Part of a small language model's weights: vocabulary 2048, a variant of SOAP for these matrices.
Each number is 50 + 15 x the weight over its row's rms, rounded and kept within 0 to 99. Layers, rows and columns count from 0. The size before them is the row's rms in percent of the matrix's.

# layer 3 attention value, 128x128, rms 0.0614, rows 0-108, columns 64-127
098:61 62 57 68 42 63 39 46 34 35 67 40 35 72 38 47 47 53 29 17 64 44 59 22 26 76 46 47 59 79 43 61 32 60 48 51 63 58 63 46 91 54 59 50 48 49 47 73 33 48 51 46 52 44 63 34 40 46 40 60 45 82 35 25
097:43 51 47 31 35 66 32 42 35 34 92 30 33 70 45 70 80 62 52 48 57 57 43 49 32 66 33 63 55 45 48 24 23 55 58 47 40 68 30 36 44 40 32 46 60 31 39 40 55 42 73 49 89 43 74 55 41 54 35 53 52 56 53 59
091:63 27 56 42 33 46 46 25 46 51 47 23 47 28 23 72 37 57 45 32 21 38 50 81 27 42 59 73 21 44 49 36 41 53 36 66 65 60 45 40 41 52 29 50 87 49 55 49 54 32 31 29 41 39 67 57 63 65 49 39 60 86 38 60
103:66 43 54 52 31 27 28 19 70 52 63 40 58 47 46 46 68 60 43 51 80 44 33 57 54 15 71 56 62 44 72 44 32 66 36 59 72 45 37 33 39 60 54 53 56 37 45 32 53 64 83 73 45 20 42 31 44 69 36 54 15 49 25 35
095:43 52 68 69 50 53 59 57 29 36 78 25 57 66 27 62 44 55 42 40 54 33 37 61 45 70 48 62 39 38 46 22 42 60 65 69 41 70 44 59 60 36 42 23 67 59 32 71 54 44 41 44 45 85 67 48 54 79 71 58 42 50 52 46
088:70 32 27 54 50 78 45 54 84 46 64 44 63 61 26 43 22 51 23 36 45 53 61 53 56 64 37 52 22 69 73 60 47 39 43 60 33 36 73 33 58 50 79 39 57 52 70 53 29 52 22 59 39 39 46 42 62 74 45 50 40 46 60 50
101:25 32 20 55 47 78 77 62 42 52 31 54 62 30 39 96 44 43 44 70 36 50 28 43 60 69 51 84 36 77 49 66 42 46 36 48 13 41 62 59 56 70 40 50 39 65 60 31 41 68 23 72 62 53 39 28 58 49 56 62 50 35 44 56
102:30 47 55 58 52 56 50 51 63 45 48 57 38 40 33 79 56 35 40 79 59 54 59 42 35 53 60 28 35 38 70 75 63 75 58 49 42 47 60 36 36 40 60 61 49 38 23 59 16 58 39 31 52 49 44 22 60 52 51 57 37 60 73 57
099:30 63 52 59 67 19 44 47 50 64 45 70 40 58 74 58 51 50 58 48 15 56 45 56 45 61 55 74 72 35 41 49 58 52 52 52 17 36 44 40 47 42 53 71 71 57 56 53 31 46 48 51 66 85 26 51 65 66 56 28 60 73 57 51
091:32 69 54 41 40 54 65 47 53 32 41 56 49 57 62 56 54 44 48 34 20 65 37 76 36 57 37 75 40 73 36 58 89 50 61 28 38 61 77 58 52 84 41 82 41 36 34 24 37 32 32 57 36 38 57 52 55 37 46 47 59 49 35 56
104:22 52 51 59 48 54 59 25 42 44 30 60 42 49 48 47 12 60 48 33 66 31 64 68 74 50 51 50 52 49 44 69 54 54 18 72 70 50 57 55 51 34 51 28 36 73 67 51 36 48 43 54 36 43 23 57 36 21 37 34 50 52 44 62
106:47 28 34 77 54 53 34 44 59 45 18 43 53 51 51 41 36 46 61 77 65 25 56 27 53 34 59 57 51 38 78 36 48 37 57 75 85 18 49 27 47 54 17 32 31 51 34 46 76 22 47 45 39 23 47 40 34 36 38 50 54 60 59 54
092:44 72 73 73 33 39 51 40 41 47 52 61 79 49 63 52 67 39 64 29 50 61 45 78 44 75 42 66 25 44 33 57 73 35 50 44 11 57 57 52 44 48 36 51 72 71 32 48 48 30 32 56 59 66 33 71 69 34 56 56 40 59 48 43
111:60 55 37 49 50 46 58 47 55 67 51 25 41 79 35 58 55 51 33 51 50 44 51 53 58 69 28 34 49 51 27 47 40 57 37 54 42 52 25 53 56 34 42 36 84 52 66 37 48 54 44 56 60 58 42 64 32 73 60 51 74 58 66 45
103:49 59 78 61 50 35 30 45 38 58 36 65 43 55 46 46 38 21 56 46 62 51 67 69 68 46 56 61 27 36 38 47 64 62 56 54 31 63 45 58 54 34 31 23 27 40 12 29 49 49 45 56 35 49 53 56 57 38 62 66 67 70 30 43
105:53 58 33 62 61 58 40 40 62 70 45 53 32 55 48 51 44 70 39 54 30 33 48 66 41 51 43 37 47 59 55 94 42 62 76 46 49 40 56 58 53 10 66 73 63 37 43 35 45 48 59 41 61 25 57 44 47 46 54 46 41 47 72 59
086:31 57 59 41 58 69 33 45 54 59 61 47 56 42 73 54 58 28 36 20 54 50 62 59 77 48 30 30 27 68 41 46 43 30 55 82 49 47 52 57 52 62 49 44 58 47 21 51 23 45 38 19 54 18 61 15 47 61 60 45 45 44 44 65
087:40 39 59 50 46 53 24 67 60 24 50 74 54 34 56 29 64 84 67 43 25 53 55 55 57 43 68 63 29 89 34 54 71 37 53 37 41 41 50 52 50 42 59 42 60 27 57 60 56 48 47 73 51 37 45 43 64 70 58 44 46 36 52 54
109:50 46 67 56 53 51 46 39 29 30 58 42 57 50 59 48 35 65 45 70 45 59 51 64 47 55 39 81 50 63 56 53 33 42 35 67 46 50 31 74 63 51 55 45 76 47 33 41 72 75 47 24 34 45 56 59 66 80 70 70 47 45 24 47
103:23 38 52 21 44 61 58 38 49 61 49 68 39 55 70 57 35 52 53 31 77 37 62 86 44 73 21 63 33 42 54 38 40 21 43 68 65 36 43 47 43 50 29 63 23 44 47 42 22 58 49 70 44 55 39 53 69 36 62 49 24 45 42 53
097:55 52 73 49 58 43 51 23 39 18 54 47 61 35 78 52 03 46 59 74 47 51 61 44 55 61 50 45 53 75 31 67 49 70 99 12 35 47 83 64 65 66 62 52 26 42 68 52 40 42 51 73 45 42 57 39 53 52 35 70 69 69 15 41
106:43 19 33 40 38 62 54 40 39 67 51 53 89 47 44 51 33 17 46 44 40 44 63 41 61 27 42 63 66 59 42 57 36 46 25 24 61 32 51 38 58 46 56 60 10 34 44 19 54 74 66 59 42 46 63 34 34 40 32 39 31 34 31 59
100:52 69 40 74 61 53 71 57 61 58 58 45 44 50 33 29 50 37 34 38 35 46 48 73 72 72 53 23 78 57 42 53 18 46 56 65 38 45 46 57 33 40 68 61 42 54 35 47 47 56 37 43 40 64 25 41 33 59 52 55 25 52 39 46
090:48 41 33 85 48 68 80 38 22 38 59 40 58 49 63 34 51 38 40 47 47 51 61 56 48 33 51 36 72 24 25 48 38 81 36 28 58 53 29 51 51 70 28 43 42 42 75 60 47 46 90 47 33 25 37 84 59 41 55 46 48 57 30 26
091:37 33 49 77 25 45 41 54 23 46 52 46 42 31 47 38 62 45 30 39 39 50 59 50 64 50 49 66 54 53 40 28 79 35 08 71 53 66 47 41 47 42 34 43 68 43 43 57 42 44 47 50 37 35 62 19 68 76 76 39 48 44 44 56
093:51 56 59 47 49 54 25 39 38 31 33 41 61 43 56 32 70 44 58 82 49 59 58 36 40 63 87 47 35 19 48 28 40 59 48 52 66 48 38 71 48 43 14 45 36 42 62 43 58 73 41 33 52 09 60 39 53 65 26 36 51 51 47 32
105:49 57 46 39 46 41 48 19 75 37 39 84 50 45 65 54 54 21 77 39 36 43 55 39 57 67 57 36 36 34 55 75 60 39 50 54 56 47 53 24 37 88 47 65 31 70 55 51 50 62 58 64 33 61 33 61 66 61 72 27 48 57 52 64
100:56 25 27 22 63 45 32 53 92 34 45 65 77 67 54 29 55 65 59 55 59 59 68 49 30 35 50 30 51 50 59 50 38 61 62 54 48 49 76 39 48 37 56 54 60 67 44 33 49 19 41 68 69 29 52 31 50 43 57 12 59 76 60 56
115:75 50 47 25 49 34 66 62 55 55 59 61 27 35 66 68 84 63 50 83 32 51 56 57 47 40 47 62 59 32 77 75 54 40 48 58 37 56 37 53 44 55 68 64 95 27 46 70 64 25 55 49 56 54 56 51 43 46 53 33 45 74 53 54
095:42 51 57 59 48 72 14 45 24 75 69 38 68 49 29 68 12 38 50 59 64 48 59 45 74 51 63 45 63 38 52 43 50 79 49 60 20 58 50 39 62 25 49 46 38 69 50 62 72 60 26 60 48 31 48 32 55 64 55 64 66 49 72 68
091:57 11 58 35 63 47 79 64 84 57 55 56 58 66 43 49 46 39 77 35 35 60 46 41 33 51 43 46 63 56 64 50 37 73 79 25 52 75 72 42 36 26 71 51 36 28 69 63 57 21 59 93 33 53 29 54 54 60 50 57 47 77 56 43
118:35 77 31 77 72 81 44 50 45 39 46 54 37 63 30 62 61 34 50 73 53 69 33 53 80 66 76 54 59 62 45 50 55 56 67 60 22 62 22 58 44 42 66 50 42 36 50 37 30 62 46 72 44 75 58 40 64 41 53 66 26 47 71 50
099:32 45 74 30 51 67 53 47 30 40 63 51 27 44 63 38 67 44 46 61 61 62 42 43 63 50 59 71 51 62 58 58 36 20 55 46 56 24 38 42 59 31 54 48 54 58 47 90 84 81 38 67 25 39 54 59 40 40 61 64 81 50 39 71
097:82 57 30 71 21 46 74 50 70 46 62 62 66 50 56 24 64 38 20 49 62 46 66 64 19 36 51 43 26 61 73 26 83 45 33 57 37 84 61 52 35 45 51 46 39 45 42 54 69 34 38 44 43 24 34 52 43 44 61 54 24 81 74 58
100:50 35 72 69 68 47 34 60 57 71 69 78 45 51 62 89 55 38 53 56 73 46 30 40 48 62 62 16 29 39 42 48 57 66 66 47 38 41 57 56 46 55 52 64 34 94 57 51 33 47 42 40 43 71 54 17 44 43 33 66 56 24 61 62
111:85 37 69 62 28 59 36 49 26 48 57 54 62 86 32 83 29 54 43 44 52 61 50 50 61 19 55 66 63 43 58 63 60 50 55 58 51 48 76 41 60 68 38 77 54 43 35 78 35 43 56 42 63 50 71 47 31 45 75 46 29 57 49 57
114:31 27 69 61 42 43 78 62 50 63 48 58 41 64 17 40 45 43 38 19 56 62 45 76 64 38 75 46 57 72 40 69 52 83 53 55 21 73 35 47 52 36 29 59 62 29 67 59 17 37 45 63 24 46 46 56 47 55 26 38 55 52 36 34
104:34 41 46 29 58 49 53 46 42 88 49 33 39 29 40 50 41 46 35 56 47 29 19 72 46 31 65 72 51 69 50 70 53 44 57 58 50 60 34 51 65 45 29 17 65 72 46 21 51 45 41 58 52 52 18 56 40 37 34 38 56 57 74 42
097:56 35 51 57 54 35 61 50 54 63 39 39 67 52 36 25 55 35 17 48 30 17 19 91 37 51 58 56 43 58 56 67 40 44 61 45 60 39 47 61 33 68 29 59 26 27 22 37 58 55 54 23 54 89 38 38 44 28 22 52 45 73 46 37
118:68 64 40 63 60 33 45 14 54 45 40 77 38 65 33 50 65 51 69 56 61 52 54 51 64 51 44 65 82 29 48 30 62 19 34 49 50 54 52 47 58 10 66 38 37 14 31 25 42 45 54 68 44 59 50 47 61 75 75 60 82 59 45 59
097:47 36 36 53 52 41 65 46 30 68 30 76 69 24 41 51 30 67 72 54 46 68 45 54 57 48 27 30 30 61 68 37 45 15 59 64 46 61 60 82 39 74 38 50 63 52 49 51 49 68 33 70 43 49 62 47 22 38 77 63 31 38 26 59
110:63 59 27 44 38 58 36 31 52 44 68 43 49 55 53 54 55 43 49 50 33 60 49 69 52 34 29 23 54 82 75 70 39 62 83 64 20 66 57 36 12 40 54 42 62 67 57 12 72 29 47 59 50 57 43 25 42 48 44 64 69 40 67 66
104:55 67 59 48 57 42 49 46 75 53 39 68 65 33 80 74 55 29 62 50 59 61 32 67 53 35 42 30 44 57 29 38 51 67 40 65 38 53 65 33 48 60 68 38 48 20 51 40 66 47 89 58 60 33 45 66 58 49 52 61 84 43 38 22
096:46 47 24 70 52 50 27 59 70 48 56 21 39 37 40 27 34 32 28 48 41 35 72 58 28 48 95 43 58 77 50 58 44 60 65 34 38 53 46 56 33 59 48 46 75 45 54 66 60 67 49 67 66 69 42 62 48 57 58 61 56 65 39 70
101:54 71 35 50 33 32 30 44 30 33 69 44 52 63 43 80 47 19 41 38 50 75 64 38 30 40 44 38 66 69 34 60 52 63 67 47 28 55 68 31 23 63 57 69 32 55 42 21 34 74 60 71 58 40 69 74 39 34 74 46 30 50 37 48
113:32 51 49 38 38 33 57 27 57 50 56 77 23 52 55 28 27 26 65 42 36 45 45 61 44 43 66 39 58 44 53 42 57 85 54 56 63 63 43 39 24 62 55 42 02 64 33 42 55 72 70 68 49 53 63 46 61 42 49 50 61 31 42 60
111:48 27 65 78 44 70 55 47 45 38 65 51 48 40 52 45 55 34 43 81 37 55 59 47 26 45 56 50 50 65 44 41 73 35 49 38 58 74 75 34 54 38 67 39 20 42 66 54 40 42 61 80 54 36 60 81 40 46 76 51 61 67 56 78
104:84 78 59 57 64 32 40 31 63 59 38 47 34 65 54 77 32 76 88 66 60 55 59 49 62 54 38 22 51 32 36 41 49 80 45 62 45 59 31 45 61 37 55 46 43 59 52 48 43 66 67 40 44 50 31 51 62 37 39 65 50 23 32 49
103:42 70 39 53 58 64 92 41 58 45 53 33 21 47 25 37 31 64 42 60 52 35 25 51 84 49 35 51 40 09 75 51 53 76 49 61 29 64 43 39 68 54 24 34 39 67 61 69 40 58 36 49 35 24 60 19 38 54 58 67 63 55 39 53
097:17 35 66 51 40 41 56 70 49 57 54 26 51 35 38 56 57 84 55 69 43 63 38 43 62 38 40 32 52 74 47 42 79 40 61 64 65 38 44 34 55 61 68 64 80 46 73 32 43 68 40 14 55 47 21 52 27 58 65 46 75 40 25 59
117:36 60 74 57 40 71 63 58 74 53 76 75 45 59 59 44 65 38 67 51 73 66 45 33 57 55 55 44 58 58 48 53 56 71 57 20 28 28 55 41 59 66 62 48 83 64 67 59 50 67 77 86 40 62 25 59 39 51 19 50 52 56 38 63
106:40 22 55 32 74 47 57 43 60 41 39 78 33 73 47 41 55 30 45 31 39 67 37 56 64 75 54 31 50 72 66 50 56 80 52 34 49 58 48 61 41 62 32 31 83 56 40 87 50 67 56 61 24 57 54 35 67 43 47 22 64 36 47 47
095:34 67 45 46 31 55 67 52 30 67 34 44 41 09 70 31 41 33 75 23 37 36 33 41 82 55 63 32 68 29 56 52 66 71 55 33 54 44 19 17 49 31 39 35 54 45 63 51 32 70 39 51 21 61 45 52 36 38 38 55 34 42 69 75
122:53 51 91 50 52 53 46 81 45 68 61 17 63 29 56 58 39 41 48 47 66 66 39 56 62 45 63 29 55 30 49 49 39 70 57 49 53 34 37 67 37 49 40 49 61 65 76 70 62 71 49 63 40 45 56 43 48 39 36 42 49 60 29 30
118:49 45 53 45 70 12 42 61 51 67 49 31 57 51 59 33 43 58 47 66 39 68 63 41 62 36 58 50 46 54 65 49 56 29 37 49 48 36 73 48 62 42 35 48 80 32 35 47 53 67 39 48 41 44 05 42 27 28 41 80 80 30 31 46
102:25 50 49 57 45 42 41 38 43 41 42 59 59 59 56 65 59 24 34 36 69 39 36 37 52 61 53 73 62 53 38 52 54 67 44 62 52 55 57 44 47 44 44 18 58 58 83 49 50 56 57 55 40 89 25 46 45 68 33 53 52 64 45 21
111:64 52 46 48 55 64 66 64 57 26 64 37 38 31 62 61 58 70 54 74 15 58 62 62 49 52 64 41 23 44 30 58 61 47 47 32 59 74 56 36 57 51 58 54 39 50 62 40 70 64 72 36 38 46 29 62 52 73 21 48 50 37 42 39
111:54 50 63 53 54 58 42 61 50 80 47 75 33 43 46 39 61 27 58 46 52 51 44 46 62 63 40 33 53 48 35 42 44 79 44 40 39 67 64 45 48 47 33 25 41 68 45 04 64 40 44 22 67 46 38 66 53 49 38 40 30 33 39 56
103:45 52 53 64 64 58 49 51 56 61 63 35 44 69 48 44 40 42 36 54 65 51 54 50 71 67 21 75 66 59 53 49 45 34 55 54 65 56 54 52 60 19 63 64 62 38 05 50 48 19 44 32 47 73 64 68 39 60 54 72 49 67 44 24
114:51 56 57 53 68 38 50 22 43 51 55 45 53 32 83 61 54 51 99 66 58 65 71 48 56 60 52 56 60 63 18 37 81 28 44 31 53 61 38 63 68 44 43 38 45 27 51 48 61 33 55 39 54 54 46 53 51 45 71 53 60 66 49 46
102:52 49 75 58 22 65 64 33 38 26 45 32 34 43 54 44 62 32 35 57 52 36 23 54 66 59 44 31 27 71 37 59 52 30 76 42 85 42 19 36 58 76 45 56 48 23 84 42 44 51 57 65 19 52 48 52 45 63 65 73 62 39 32 37
101:65 54 36 65 43 78 56 17 51 45 25 41 31 19 60 64 44 39 65 29 27 29 75 33 67 42 55 45 56 55 57 52 58 76 44 40 63 63 42 25 47 63 62 46 26 25 37 29 63 18 68 40 13 62 64 31 57 51 31 38 46 42 37 78
090:43 48 73 42 42 59 72 32 38 75 43 83 61 21 34 89 72 58 57 37 72 27 45 56 63 56 50 55 47 61 50 12 31 49 49 59 60 64 60 48 63 47 36 59 52 75 22 56 50 47 55 35 25 12 56 21 63 65 47 73 40 64 42 61
108:41 16 57 45 49 62 36 37 38 55 55 49 51 44 44 70 50 63 35 52 84 84 60 37 64 48 55 51 69 66 40 21 41 41 53 53 37 58 53 35 45 38 36 36 42 48 62 99 50 69 54 69 51 40 70 50 39 62 48 48 66 63 12 48
095:54 47 64 48 65 44 60 45 37 56 37 42 73 44 85 67 49 36 61 40 53 38 47 55 46 37 31 40 42 74 60 56 77 67 42 84 56 67 53 41 20 44 58 29 38 47 29 42 65 28 81 27 44 39 63 44 79 50 34 60 59 41 72 61
106:55 33 49 44 31 45 69 47 50 39 63 68 25 53 59 66 60 47 37 33 69 21 30 71 49 38 53 61 39 63 42 65 61 57 56 43 63 33 43 18 35 32 39 80 54 54 23 53 76 38 34 62 34 62 25 36 47 27 60 34 47 52 48 63
097:75 47 41 66 82 78 35 12 59 36 51 59 55 44 57 62 74 51 32 67 43 30 40 48 58 40 40 39 49 55 64 54 54 48 32 36 42 41 36 59 53 64 46 48 53 40 44 61 57 44 43 31 61 60 25 49 72 49 56 31 55 69 71 49
101:60 51 56 51 39 39 56 49 28 54 59 57 34 75 52 36 88 67 46 32 47 36 49 50 57 60 62 29 67 85 18 29 66 64 17 66 66 34 27 56 46 27 40 52 46 35 55 53 84 31 56 74 53 39 54 54 01 54 52 68 67 50 38 86
093:39 37 56 65 40 53 56 58 15 43 45 54 68 59 27 36 58 59 30 53 56 55 39 39 37 62 57 37 68 31 52 45 46 30 59 71 44 60 31 53 40 80 43 50 82 54 33 33 41 49 78 81 23 41 62 82 23 26 29 49 31 48 23 47
095:58 69 52 41 46 22 48 78 44 45 53 44 48 43 61 30 34 47 45 80 36 67 39 76 48 40 66 90 40 39 38 38 24 37 42 42 64 51 39 28 68 52 61 42 62 21 47 43 55 58 39 40 72 59 43 68 54 55 34 31 66 55 32 50
097:48 61 59 36 66 35 66 60 50 39 56 67 64 50 70 07 44 56 77 51 56 58 63 45 70 34 61 67 43 57 47 64 35 64 47 54 67 42 56 51 53 45 61 42 46 53 53 84 45 73 50 52 83 50 66 49 85 45 80 56 37 49 43 50
103:52 42 60 60 60 69 50 42 48 62 46 71 47 22 68 41 48 58 51 53 97 36 46 40 76 60 48 35 55 45 45 43 48 55 43 64 44 60 48 20 52 67 61 39 42 72 41 73 60 42 51 24 30 32 46 35 68 60 44 22 56 52 63 71
094:39 63 38 69 33 28 48 40 33 66 32 36 55 42 66 84 46 34 40 61 77 63 37 33 50 27 68 39 54 63 55 55 36 25 56 72 65 42 47 45 28 25 45 45 55 74 41 44 33 46 57 25 23 18 53 22 49 50 64 57 55 49 65 74
089:57 38 65 71 60 58 23 59 54 63 46 43 69 63 40 54 81 43 57 64 34 29 60 48 47 66 52 77 46 40 67 35 43 57 51 38 54 46 56 65 47 42 72 72 39 65 26 57 50 52 46 61 76 31 31 37 86 60 36 59 53 79 43 69
089:36 35 25 66 48 49 05 68 26 38 55 41 45 47 62 56 38 27 42 56 68 52 32 60 52 61 61 62 68 46 76 62 69 61 49 78 46 46 72 33 33 46 63 49 57 56 81 39 55 51 55 68 55 59 49 51 30 64 50 42 47 57 65 29
086:47 55 58 59 50 58 52 60 56 14 57 60 82 38 59 61 55 46 63 57 98 31 62 47 70 45 67 63 40 38 70 51 60 35 45 50 25 29 56 61 46 30 36 65 49 57 61 77 54 48 63 23 66 45 53 44 67 41 58 68 70 47 44 53
085:52 60 62 50 25 66 56 52 69 59 72 33 53 58 39 39 47 56 44 60 29 38 74 28 34 42 72 72 49 66 30 52 38 37 70 38 62 20 56 84 43 33 46 74 58 66 68 49 38 50 65 66 59 68 55 49 40 54 32 69 35 48 57 64
090:44 25 61 44 32 71 59 65 33 27 29 66 63 43 68 56 51 33 61 75 12 62 55 51 40 38 57 65 67 60 45 47 19 57 71 38 57 37 33 65 46 49 31 35 54 73 60 64 52 53 54 83 69 60 43 78 56 62 81 27 55 61 48 56
091:58 17 56 60 41 33 82 21 47 49 59 74 35 59 51 56 71 14 44 35 59 13 34 48 39 38 41 47 42 46 32 34 53 39 33 54 84 50 71 43 52 47 37 41 59 30 74 46 63 64 64 61 41 50 60 66 42 47 74 25 45 56 23 47
094:69 43 44 48 59 60 86 50 66 54 65 40 57 54 35 59 50 29 41 71 40 34 56 46 63 59 58 52 34 49 90 54 59 32 35 47 47 50 29 47 56 39 52 50 37 22 53 71 51 55 18 51 45 42 56 42 64 35 24 26 47 37 64 63
100:39 70 44 44 47 47 59 75 36 64 15 50 42 43 23 47 81 62 49 47 36 68 47 42 24 26 57 55 56 64 39 41 26 59 42 75 45 58 61 72 28 56 80 53 61 44 36 42 55 43 47 34 70 41 49 45 35 65 68 36 61 32 59 58
094:55 47 33 24 48 19 53 50 59 39 47 53 37 48 67 61 44 62 32 50 56 55 54 42 54 68 27 37 34 58 67 51 67 61 43 63 65 45 44 68 61 49 67 64 49 51 46 33 67 89 40 66 61 32 61 84 52 42 39 33 43 31 38 40
088:82 38 59 28 84 48 46 54 33 65 55 41 29 61 20 30 38 30 68 20 52 15 32 60 32 37 32 54 54 60 54 51 71 54 42 35 52 60 55 69 57 40 45 44 47 14 61 50 73 59 69 31 55 55 64 40 67 46 48 29 61 72 56 57
103:62 54 58 51 71 18 23 58 68 41 49 64 31 65 79 41 42 77 46 64 66 60 51 56 67 50 43 37 36 59 71 48 50 55 80 66 42 38 64 35 16 34 58 30 74 26 61 39 51 43 61 61 24 40 70 23 46 59 41 50 32 57 68 61
089:69 20 48 54 44 72 54 47 58 36 62 59 39 31 74 66 65 66 45 49 53 54 25 21 21 65 47 53 67 35 22 44 49 23 48 55 51 51 55 65 65 18 63 71 14 54 41 79 59 49 48 54 30 53 51 65 52 61 35 48 55 52 42 70
086:53 24 39 54 49 28 71 67 48 68 39 46 70 54 58 40 27 79 57 33 41 48 62 40 64 27 25 60 45 38 42 43 73 77 55 72 59 78 63 57 66 38 53 63 16 60 47 59 31 54 80 31 63 22 72 48 50 35 31 50 61 40 58 89
090:43 22 49 55 43 42 55 59 40 64 28 66 84 40 47 50 44 80 66 41 50 38 37 41 56 60 45 38 43 32 56 43 54 27 55 63 43 38 45 40 39 56 44 61 59 64 86 30 31 70 59 62 58 29 52 28 56 43 51 32 52 57 43 63
098:35 00 69 55 37 38 13 59 66 24 72 39 49 29 34 41 71 58 66 38 42 79 47 62 24 41 37 51 49 69 46 67 48 49 44 68 35 53 44 65 32 43 51 58 45 49 41 35 38 63 57 28 39 34 66 54 37 69 43 43 69 46 47 55
093:66 51 63 56 42 57 75 48 82 29 67 43 38 60 56 36 41 65 35 40 49 66 29 51 14 51 52 69 75 73 83 58 33 70 54 61 36 50 50 29 29 49 34 57 68 57 49 65 16 51 53 45 40 57 42 47 30 55 57 41 30 42 58 61
094:66 53 54 48 21 85 74 64 25 68 56 44 45 42 41 46 35 20 64 73 43 53 54 52 48 39 54 63 52 53 47 34 52 28 70 31 74 59 73 39 50 28 82 83 35 33 34 50 43 36 47 43 50 82 60 50 58 47 45 51 74 69 31 33
101:54 24 71 67 49 59 36 61 52 51 48 43 50 46 43 61 51 73 45 50 30 42 59 71 41 14 52 46 63 55 37 40 47 37 48 59 64 66 55 31 31 46 67 69 56 55 78 96 33 40 63 36 60 40 87 34 37 54 69 50 37 71 55 19
098:25 55 50 23 39 65 39 57 47 61 59 68 53 61 33 38 55 63 37 42 60 74 63 41 63 36 54 45 09 42 21 74 66 47 55 64 67 78 25 41 56 72 53 24 56 64 36 78 51 48 60 57 64 47 63 29 61 62 63 46 48 63 66 47
092:37 82 36 43 76 37 66 63 48 49 47 61 70 41 38 30 66 13 49 48 53 61 54 56 73 55 54 49 50 62 27 42 37 38 55 51 53 48 52 55 46 62 29 59 48 64 22 51 41 41 65 38 59 73 41 58 53 63 41 70 54 47 55 30
086:39 38 53 23 20 36 56 31 60 66 47 47 69 71 37 49 45 29 59 39 70 31 60 47 86 46 52 08 45 77 47 54 46 45 73 49 51 34 48 49 24 62 41 35 21 49 40 36 61 51 54 81 64 54 56 88 63 45 73 56 63 29 38 70
100:68 34 60 31 51 59 52 62 52 58 49 50 83 34 82 61 51 55 34 53 49 63 37 23 50 16 44 42 50 48 27 60 39 23 79 22 87 27 45 37 48 46 57 51 46 66 47 58 62 65 34 54 69 64 59 51 39 31 36 56 59 88 62 56
099:75 51 41 61 57 53 78 39 52 16 52 91 36 53 74 42 29 75 33 30 64 55 58 59 65 58 34 32 45 48 56 19 44 53 54 54 38 43 56 31 58 58 47 29 43 46 47 40 57 61 66 59 39 38 41 47 46 24 46 33 45 52 45 41
092:49 43 35 54 68 50 59 47 57 40 53 63 40 62 79 34 41 36 41 57 47 53 36 28 71 57 58 74 52 46 57 50 30 51 43 60 44 47 48 72 38 20 64 28 34 53 41 44 42 45 46 61 82 75 45 59 52 49 72 74 68 60 60 47
089:57 56 27 37 31 67 76 59 52 55 99 49 61 53 23 39 66 43 43 41 53 70 84 60 15 54 64 59 55 45 49 43 41 55 47 53 59 45 90 62 38 62 35 57 69 50 35 43 54 24 27 49 13 23 57 32 58 49 56 37 38 45 47 51
111:41 65 37 43 71 70 38 43 37 30 39 49 58 57 39 31 22 57 61 37 57 40 61 62 56 41 40 59 33 69 58 55 22 39 47 81 65 29 52 71 69 38 20 49 48 51 50 46 20 54 34 42 66 28 71 57 30 50 30 42 71 48 33 49
099:33 68 75 51 29 42 60 53 49 57 67 57 31 31 80 41 76 39 53 27 50 57 33 73 43 43 69 36 45 30 37 51 90 60 47 33 47 86 51 40 57 69 41 22 54 37 44 66 56 47 50 33 25 43 51 29 80 41 58 63 51 46 21 36
096:63 33 37 49 54 48 43 74 41 41 21 39 74 53 69 59 35 49 31 45 63 46 42 56 66 79 25 43 47 43 06 39 58 50 34 57 45 34 67 77 42 82 33 36 47 52 54 44 44 44 63 26 68 63 70 70 79 48 39 32 51 49 55 35
100:69 52 55 43 60 42 59 70 43 64 45 75 31 73 43 60 63 55 64 52 52 56 67 66 16 43 44 30 43 35 69 41 68 33 28 64 74 76 40 68 75 65 65 72 31 47 67 56 51 42 33 52 26 35 29 38 30 56 18 18 50 41 59 40
120:55 64 40 50 29 44 33 49 42 65 40 63 25 41 52 67 46 44 52 30 73 21 85 58 62 25 40 80 54 59 38 46 65 44 66 81 53 47 37 46 39 42 47 54 75 36 50 59 35 45 42 45 59 57 66 28 45 79 50 53 59 15 34 60
100:64 35 57 66 37 91 52 80 64 30 52 66 77 86 51 59 59 69 56 65 19 64 56 25 75 53 33 28 66 64 68 48 55 34 72 49 65 27 45 58 42 26 47 45 33 38 70 66 39 45 59 36 49 42 53 43 69 40 19 34 36 43 49 59
094:38 58 54 65 42 39 42 40 38 51 51 63 76 71 45 48 65 44 61 66 49 37 66 58 43 34 41 59 61 58 40 53 37 42 55 68 68 77 36 22 53 47 45 49 57 51 35 33 56 44 59 83 48 47 40 37 65 56 50 50 47 74 42 35
103:54 61 39 29 82 57 53 33 23 48 44 55 62 65 57 64 54 50 57 58 49 31 83 68 49 27 49 58 60 33 61 12 78 57 28 59 60 53 42 74 62 37 69 39 58 73 50 63 20 59 48 43 43 39 71 50 65 41 34 45 54 51 46 46
114:37 69 64 68 62 53 56 76 19 76 54 44 33 48 47 57 61 50 50 52 39 42 58 78 75 47 48 22 40 60 33 54 64 63 46 54 38 60 53 56 59 48 54 70 50 30 72 80 37 71 41 49 44 45 45 25 70 60 37 38 23 28 67 47
097:54 43 44 79 52 54 43 13 78 66 39 64 52 25 27 43 63 41 41 37 48 46 26 45 62 79 37 68 46 38 60 78 60 78 69 58 40 49 36 44 54 69 54 80 53 29 26 18 40 43 63 45 23 38 46 41 36 68 58 59 42 25 36 41
105:32 58 36 58 54 56 63 64 39 55 47 69 71 55 84 38 70 54 39 33 38 59 54 33 41 78 54 40 49 33 38 60 33 14 38 63 61 55 61 58 56 63 64 53 37 41 32 48 41 48 39 56 23 35 50 41 41 51 56 41 55 48 35 57